Weights of a small GPT-style language model, trained from scratch on English Wikipedia.
Architecture: RMSNorm before each block, rotary positions, untied embeddings.
Training: a variant of SOAP for these matrices, 815M tokens, 3109 steps.
Each number is 128 + 24 x the weight over its row's rms, rounded and kept within 0 to 255. Layers, rows and columns count from 0. The size above them is the row's rms in percent of the matrix's.

# layer 15 MLP down (transposed), 896x256, rms 0.139, rows 406-430, columns 0-63
size [101 109 101 105  97 102 105 103 104 103 103 103  87  94 101 105 103 106  98  95 108 106  96  99  98]
[[134 140 157 170 126 123 135 139 196 183 167 152 112 137 119 157 164 152 154 154 144 116 117 152 102 152 140 134 138 124 121 115 105 111 126  92 118 113 126 168  85 150 153 124 173 126 163 134 133 122 112 131 157 157 125 139 126 121 154 125 139 123 129 133]
 [128 105 140 154 136 116 113  99 131 118 162 100 132 135 147 167 126 133 158 158 109 118 114 123 139 123 160  76 120 123 180 122 135 131 139 129 170 155 121 145 105 100 170 109 124 105 117 127 114 142 169 112 154 130 123 130  88 131 157 101 109 100 141 140]
 [141 104 100 130 138 114 127 124 151 131 135 150 110 165 145 131 132 110 155 117 181 136 153 152 123  72 112 135  96 127 101 173 107  74 127  79 115 140 146 129 131  53 134 127 144 100 121 139 114 107 147 150 106 132 137 121 153  94  98 137 101 184 107 105]
 [110 121 115 134 100 125 110 116 155 185 130 118 143 112 140 187 112 136 130 137 131 117 114 120  99  91 100 101 130 131 157 137  85 175 116 118 163 115 106 175  99 136 116  99 114 118 129 142 133 151 136 117 108 146 139  81 178 152 152 142 134  87 126 167]
 [104 123  88 110 132 124 137 118 129  99 119 145 130 169 150 164  93 121 133 173 143 142 181  90 106  98 113 118 107 153 158 139 151 182 138 140 142 130 108 159 131 166  85 136 109 138 172 104 112 179 182 159 148 131 115 107 103 158  85 118 141  90  94 116]
 [111 150 103  96 123 123 153 119  93 138 133 124 155 140 138 147 133 118 124 108 129 128 131 131 121  89 149  98 160 132 110 103 112 155 155 103 137  93 132 148 115 115 149 124 135 146 120 165 141 137 136 117 101 142 107 126 148  93 169 168 121 124 123 156]
 [154 109 101 117 164 133 152 135 164 152 137 124 119 147 169 124 144 110 134 145 133 146 134 109 147 142 140 136 106  78  97  84 135 173 149 144 145 147 153 139 132 103 108 144 169 130  88 135 174 130 121 141 127 134 117 138 111 132 130 148 155 161 141 141]
 [106 159 153 122  74 134  94 162 189  93 121  93  97  91 115 125  94 138 132 149 104 129 114 170 166 121 136 138 141 143 128 125 131 161 101  76 157 129 134 112 156 119 123 150 125 132 124 106 108 105 118 107 122 134 145 138 118 113 123 130 140 119  99 138]
 [ 91 155 120 147 128 104 141 150 124 143 157  85  96 139 155 116 158 161 110 156  88 123  73 130  99 131 152 129 118 126 108 138 138 147 135 126 144 131 110 143 146 100 162 103 103 118 128 104 109 119 120 104  73 135 112 121 143  82 104 108 108 145 144 119]
 [ 90 105 144 135 150 111 121 167 153 129 108  86 110  89 102 117 133 102 109 155 159 117 118 107 109 160 129 117 127 203 138  91 146 139 117 133 176 118 149 136 122 106 136 105 120 144 137 126 150 166 106 133 142 168 102 130 164 134 102 164 118 167 125 134]
 [144 101 143 113  91  90 141  79 161 103 139 116 103 146 144 118 117 102 108 104 149 147 153  85 143 129 106 117 138 137 152 140 119  79  95 115 119 128 137 115 135 163 127 116 111 110 119 141 125 101 136 130 161 126 111 118 117 138 119 126 101  93 119 103]
 [139 135 128 148 139 135 149 128  97 193 107 123 137  53 118 138 121 143 165 144 138 142 144 136 128 170 130 125  99 129  95 124 141 122 150 139 129  68  83 160 160 136 165 130 108 123 126 129 117 151 119 107 179 116 118 113 135 116 149 116 190  99 111 143]
 [116 100 139 138 104 163 141 112  94 113 138 168 121 139 125 103 141 123 148 159 112 141  86 126 167 138 182 156 119 129 130 138 155 117 145 134 141 116  92 126 133 105 134 174 127 130 111 125 124  97 161 133 138 119 122 111 143  98 134 139 119 114 171 140]
 [117  99 152 145 125 163 115 120  94 126 111 141 142 157  99 125 113 104 159 114 172  98 155 121 170 171 125 149 143  94 146 108 135 165 125 113 171 131 134 166 139 103 121 137 137 116 134 134 122 124 146 125 143 123 156 142 167 150 140 120  90 107 126  81]
 [121 109 131 128 104 111  97 127 145 156 130 109 147 114 151 119 116 121 109 125 145 144 165 163 134  99 124 119 149 128  76 170  88 116  76 157 123 141 113 112 119 134 119 157 164 141 141 145 150 140 139 101 120  90 140 129 141  78 148 156 147 114 128 125]
 [120 151  83 150 146  99 132 153 128 122 145  94 130  97 103 171 137 172 114 121 143 143 131 143 127 105 105 106 153 149  95  97  82 159 130 110 113  90 126 115 127 155 167 135 167 122 147 130 109 107  94  88 116 143 102  93 164 129 129 125 127 156 154 117]
 [167 144 125 114  97 169 131 137  82 135 138 116 101 171 133 184 114 146 177 155 118 137 108 110 140 144 162 147  99 125 173 117 139 148 173 112 110  95  92 103 105 158 109 152 118 146 134 123 144 120 128 145 106 112  90 129 160  98 157 107 119 144 115 109]
 [ 93 153 140 142 128 126 140 119 146 125 155 152  95 106 107 133 109 136  81 172  99 156 122 154 139 161 119 151 115 144 124 162 155 127 116  95 112 121 100 149 119 163 131 133 116 184 121 101 157 132 138 132 122 156 128 133 138 120 130 172 117 152 124 106]
 [142 104 115  90 100 160 142 119  92 119 129  99 139 149 130 142 143  91 117 134 166 140  96 120 124  93 165 121 167 125 126  62 113 146  89 129 120  93 110 132 109 139 172 106 132 105 139 110  89 138 163 174 139 123 139 100 170 137 112 107 114 135 148 140]
 [109 146 134 153 138 107 105 126 158 146 140 120 120 109 108 103 118 158 137 167 138 195 115 113 161 187 137 101 107 141 107 137 177 167 108 147 108 119 114 137 154 132 125 115 122 126 134 115 142 103 159  98 102 123 151 130 144 113 168 135 135 115 158 162]
 [132 158 135 153 128 135 137 157 152 110 136 179 105 100  87  67 157 165 111 100  91 146 115 179  95 150 120 103 141 155 171 120 147 140 128  55 134 125 116  98 121 160 160 114 136 126 140 149 123 138 132 135  94 149  95 115 106  85 133 127 116 127 113 102]
 [120 124 121 110 153 133 139 146 136 139 149 165 157 158 126 146 135  90 144  87 161 104 139 162 202 130 125 112 103 123 105 100 134 155 109 130 104 125  98  92 112 116 116 152 140 148  87 191 115 101 126  91 128 141 138  85 108  89 158  85 124 130 150 135]
 [109 126 167 112 135 122 120 143 134 149 136 141 106 125  92 128 140  90 133  89 147 114 152  96 111  91 113 138  67 164 140 155 170 163 159  69 130 130 105  94 147 126 154 103 103 159 122 113 133 164 185 164 130 114 121 190 140  78 142  77 116 154 146 124]
 [ 85 161 135 113  92 154  99 115 130 107  99 110 135 127 135 103  93 156 123 147  88 146 103 108  83  86 149 135 150 109 155 101  47 129  79  95 115 131 144 166 154 157 157 152 141 105 139 170 130 131 108  90 110 153 143 180 124 110 117 131 120 113 141 125]
 [140 108 129 131 147 123 105 137 157 119 130 129 155 128 131 164 137  87  99 116 199 140 157 160 132 145 169 144 148 102 148 108 116 163 135 131 122 125 137 102 108 115 169  59 150 128 100 113 197 109 119 129 105 130 119  97 108 131  98 118 151 121  96 121]]
# layer 15 MLP up, 896x256, rms 0.136, rows 407-430, columns 0-63
size [101 103 100  93  90 106 103 104 106 107 105  96  99 101 106 108 104 100  97  99 104  96 101 100]
[[125 118 136 144 155 110 133 121  87 106 108 121 130 144 120 133 127 139 165 120 121 165 145 141 146 142 134 149 149  93 162 160 126 118 163  75 158 141 138 115 117  60 113 142 141 115 184 155 169 138 155 141 164 183 122 145 132 161 160 101 116 118 120 139]
 [136 124 114 153 131 123 141  96 162  96 115 101 143 137 106 195 132 124 107 120 158 138 116 134 117 142 102 146 171 173 149 133 122 154 110 166 115 144 172 154 107 181  77 151 116 133 123 152 117 162 133 120 130  84 112 133  85 137 112 153 121 153 122 149]
 [102  95 114 151 191 123 111  99 134  97  97 163 120 147 119 128 156 161 126 113 163 129 129 153 142 122 104  97  89 113 151  77  94 144 139  98 140 144 142 105 162 124 149 157 175 105 131 119 120 130  61  75 131  80 153 121 106 118 146 154  92 133 118 104]
 [116 108 121 142 153 140 127  78 151 130 122 109 144 150 133 112 121 113 138  74 159  85 101 161 136 129  90 192 101 150  97 134 150 117 116 126  68 135 125 107 123 125 141 139 145  63 133 113 173 126 147 160 150 158 111 141 133 129 128 144 141 121 102 142]
 [152 113 101 131 120 146 149  98 140  85 120 115 134 120 122 127 149  90 109 113 125 141  93 125 144 122 142 147 158 148 105 113 144 136  88 183  70 100 165 103  96 111 129 178 120 138 116 130 163 146  94 169 150 100 136 146 128 156 120 118 118 130 122 127]
 [137 116 169 161 135 137 118 103 110  98 156 117 104 137 141 118 130 116 175 122 142 159 128 106 128 105 117 141 111 133 123 131 148 118 102 134 140 139 103 184 154 158 115 115 127  81 142 144  85 162 124 137 115 113 100 177 115 159 107 192 137  81 129 127]
 [118  99 135 138 124 151  98 145 150 145 169 126 107 117 122 129  97 177 167 187 102 114 155 116 195  94 156 112 129 118 135  85 151 147  93  90  90 154 132 126 126 163 105 163 166 137 119 105 102 124 137  83 151 106 152 141  88 135 151 177 122 100 110 144]
 [132 110 142 112 183 116 184 127 132 153 122 147 132 113 137 135 108 140 138 101 104 169 166 124  88 111 145 157 162 143 170  92 109 114 152 144 113 128 152 135 119 130 143 114 138 132 115 140 139 164 170  86  98 145 133  97 162 106 136  90 129 168  96 109]
 [130 109 109 157 173 148 143 126  81 135 104 176 136 135 200 132 134 129 133 114 142 151 138 135 113 141 135 141 106 138 106 118 135  97 111 109 147 114 120 117 114  98 137 115 161 157 107 138 130 125 140 125 156 116  94 107  70 138 123 172 144  90 140 116]
 [117 152 107 149 152 130 149 104 120 117 183 179  96 126  95 112 125 155 107 119 197 127 164 115 131  98 113 135 105  52  83 121  80  91 103 110 128 165 120 116  75 109 146 128 132 155 144 157 126 124 121 103 113 129 133 172 172 122 114  98 118 136 108 132]
 [150 104 123 109 128 130 138 135 139 113 155 132 125 150 127 174 103 105 142 111 138 132 136 103 115 136 142 148  74 153 145 135 137 128 143 189 102 131 116 130 128 148 137 191 139  90 123 105 130 136 115  75 110 123 105 158 128 123 152 150 124 128  80 141]
 [170 137 137 124 106 118 118 204 112 149 122 124 103 108 104 135 118 172 116  83 100 104 139 159  79  98 104 146 139  88 174 105 109 119 118 124 123 118 141 122 123 160 133 128 138 121 142 135 123 131 115 125 119 114 112  88 153 124 155 128 158 120 151  95]
 [147 108 149 143 130 126 169 124 119  85  99 170 126 146 167 140 153 141 135 119 136  98 112 154 104 151 133 108 125 147 134 156 135 120 139 110 113  88 120 151 129  95 109 108 124 107 102 123 101 131 112 158 137  99 136 168 111 116 106 131 121 123 143 149]
 [ 93 132 101 145 110  98 145 121 148 128 151  79 139 165 165 105 166 115 133 121 121 125 114 133 122 133 152 110  84 114 145 139  96 166 145 143 134 118 105 110 135 127 161 142 122 125 192 108 137 152 157 115 131 127 112  91  98 131  98 133 197 150 150  95]
 [110  63  77 130 126  91 117 131 131 133 164 157 168 122 166 140 136 166 102 107 164 110 120 150 115 151 173 117 125 115 104  84 121 126 105 140 143 116 113 126 115 138 135 139 133 117 175 138 115 100 135 181 158 123 133 136  95 111 163 124 123 117 172 129]
 [157 125 161 189 131 192 133 169 111 158 169 139 141 150 119 188 103 127 135 134 124 168 120 130 142 134 150 123 130 181 142 110 160 145 125 105 107 118 146 105 126 147 122 113 177 101 168  79 184 113 132 120  88 154 154 124 123 142 123 139 132  80 109 122]
 [124 110 109 125 141 128 109 130 126 121 110 122 151 154 130 131 134 109 100 124  82 173 118 108 167 104 114 155  98 125 139  93 171 156 125 129 103 140 119 158 127 126 131 171 148 171 111 158 113  98 131 155 150 174 153 137 173 146 148 168 113 112 180 127]
 [143 123 146  76 130 117 135 151 137 164 138 118 132 107 166 105 122 118 144 133 144 135 118 153  97 161 135 102 156 195 139 118 182 157 112  99 157 134 134  93 153 101 142 100 137 101 124  97 114 118 171 163 118 114 118 137 133 154  68 139 161 125 142 116]
 [135 100 160 141 117 177 165 127 129 111 119 145  64 128 145 139 111 140 109 135 202  85 155 113 141 130 123 174 117 174 105 117 135 116 100 146 117 139 105  95 140  98 161 177  78 153 140 130 142 132 120 116 121 137 134 134 135 110 111 130 100 165 128  87]
 [111 140 132 127 138 107 165 169 135 110 133 138 142 113 165 152 109 126 120 162 120 137 129 157 116 130 136  97 157 172 110 142 138 124 120  73 122  71  93 130 147 148 141 147 107 147  72 128 167 143 175 131 165 182 138 125 172 164 116 146 120  95 111 144]
 [166 159  71 148  96 163 136 195 117 144 145 104 154  87 149 133 114 122 128 138 130 124 152 174 113 101 138  89 151 122 143 109 150 138 165 123 144 129  99 132 129 125 126 180 124  96 151 123 165 150 179 145 129 133 127  93 139 135 110 104 128 151 137 106]
 [134 132 145  98 152  83 148 141 148 118 119 116 201 100 134 142 148 102 130 122  97 141 162 116 149 102 112 175 126 120 154  80 129 153  89 112 146 115 131 147 109 108  95 143 129 127 134 149 124 133  80 130 112 119 113  83  96 104 155 141 122 152 136 117]
 [131 121 180 158 138 148 145  90 133 137 108 148  89 119 113 110 128 112  92 110 144 136 103 158 103 128 168 120 139 120 108 169 113  85 135 156 107 128 143 120 138 122 136 154 130 154 150 135 153 184 159 135 147 128 125 106  97 169  57 116 128 112 135 137]
 [133 105 115 135 132 114  99 119 118 100  90 122  96 151 136 117 146 150 112 173 162  89 141 140  96  87 135 131  73 158 142 182 129 147  86 139 133 139 133 124 144 138 108 130  83 153 158 150 129  93 140 130 126 107 148 148 147 100 114 130 161 123 114  88]]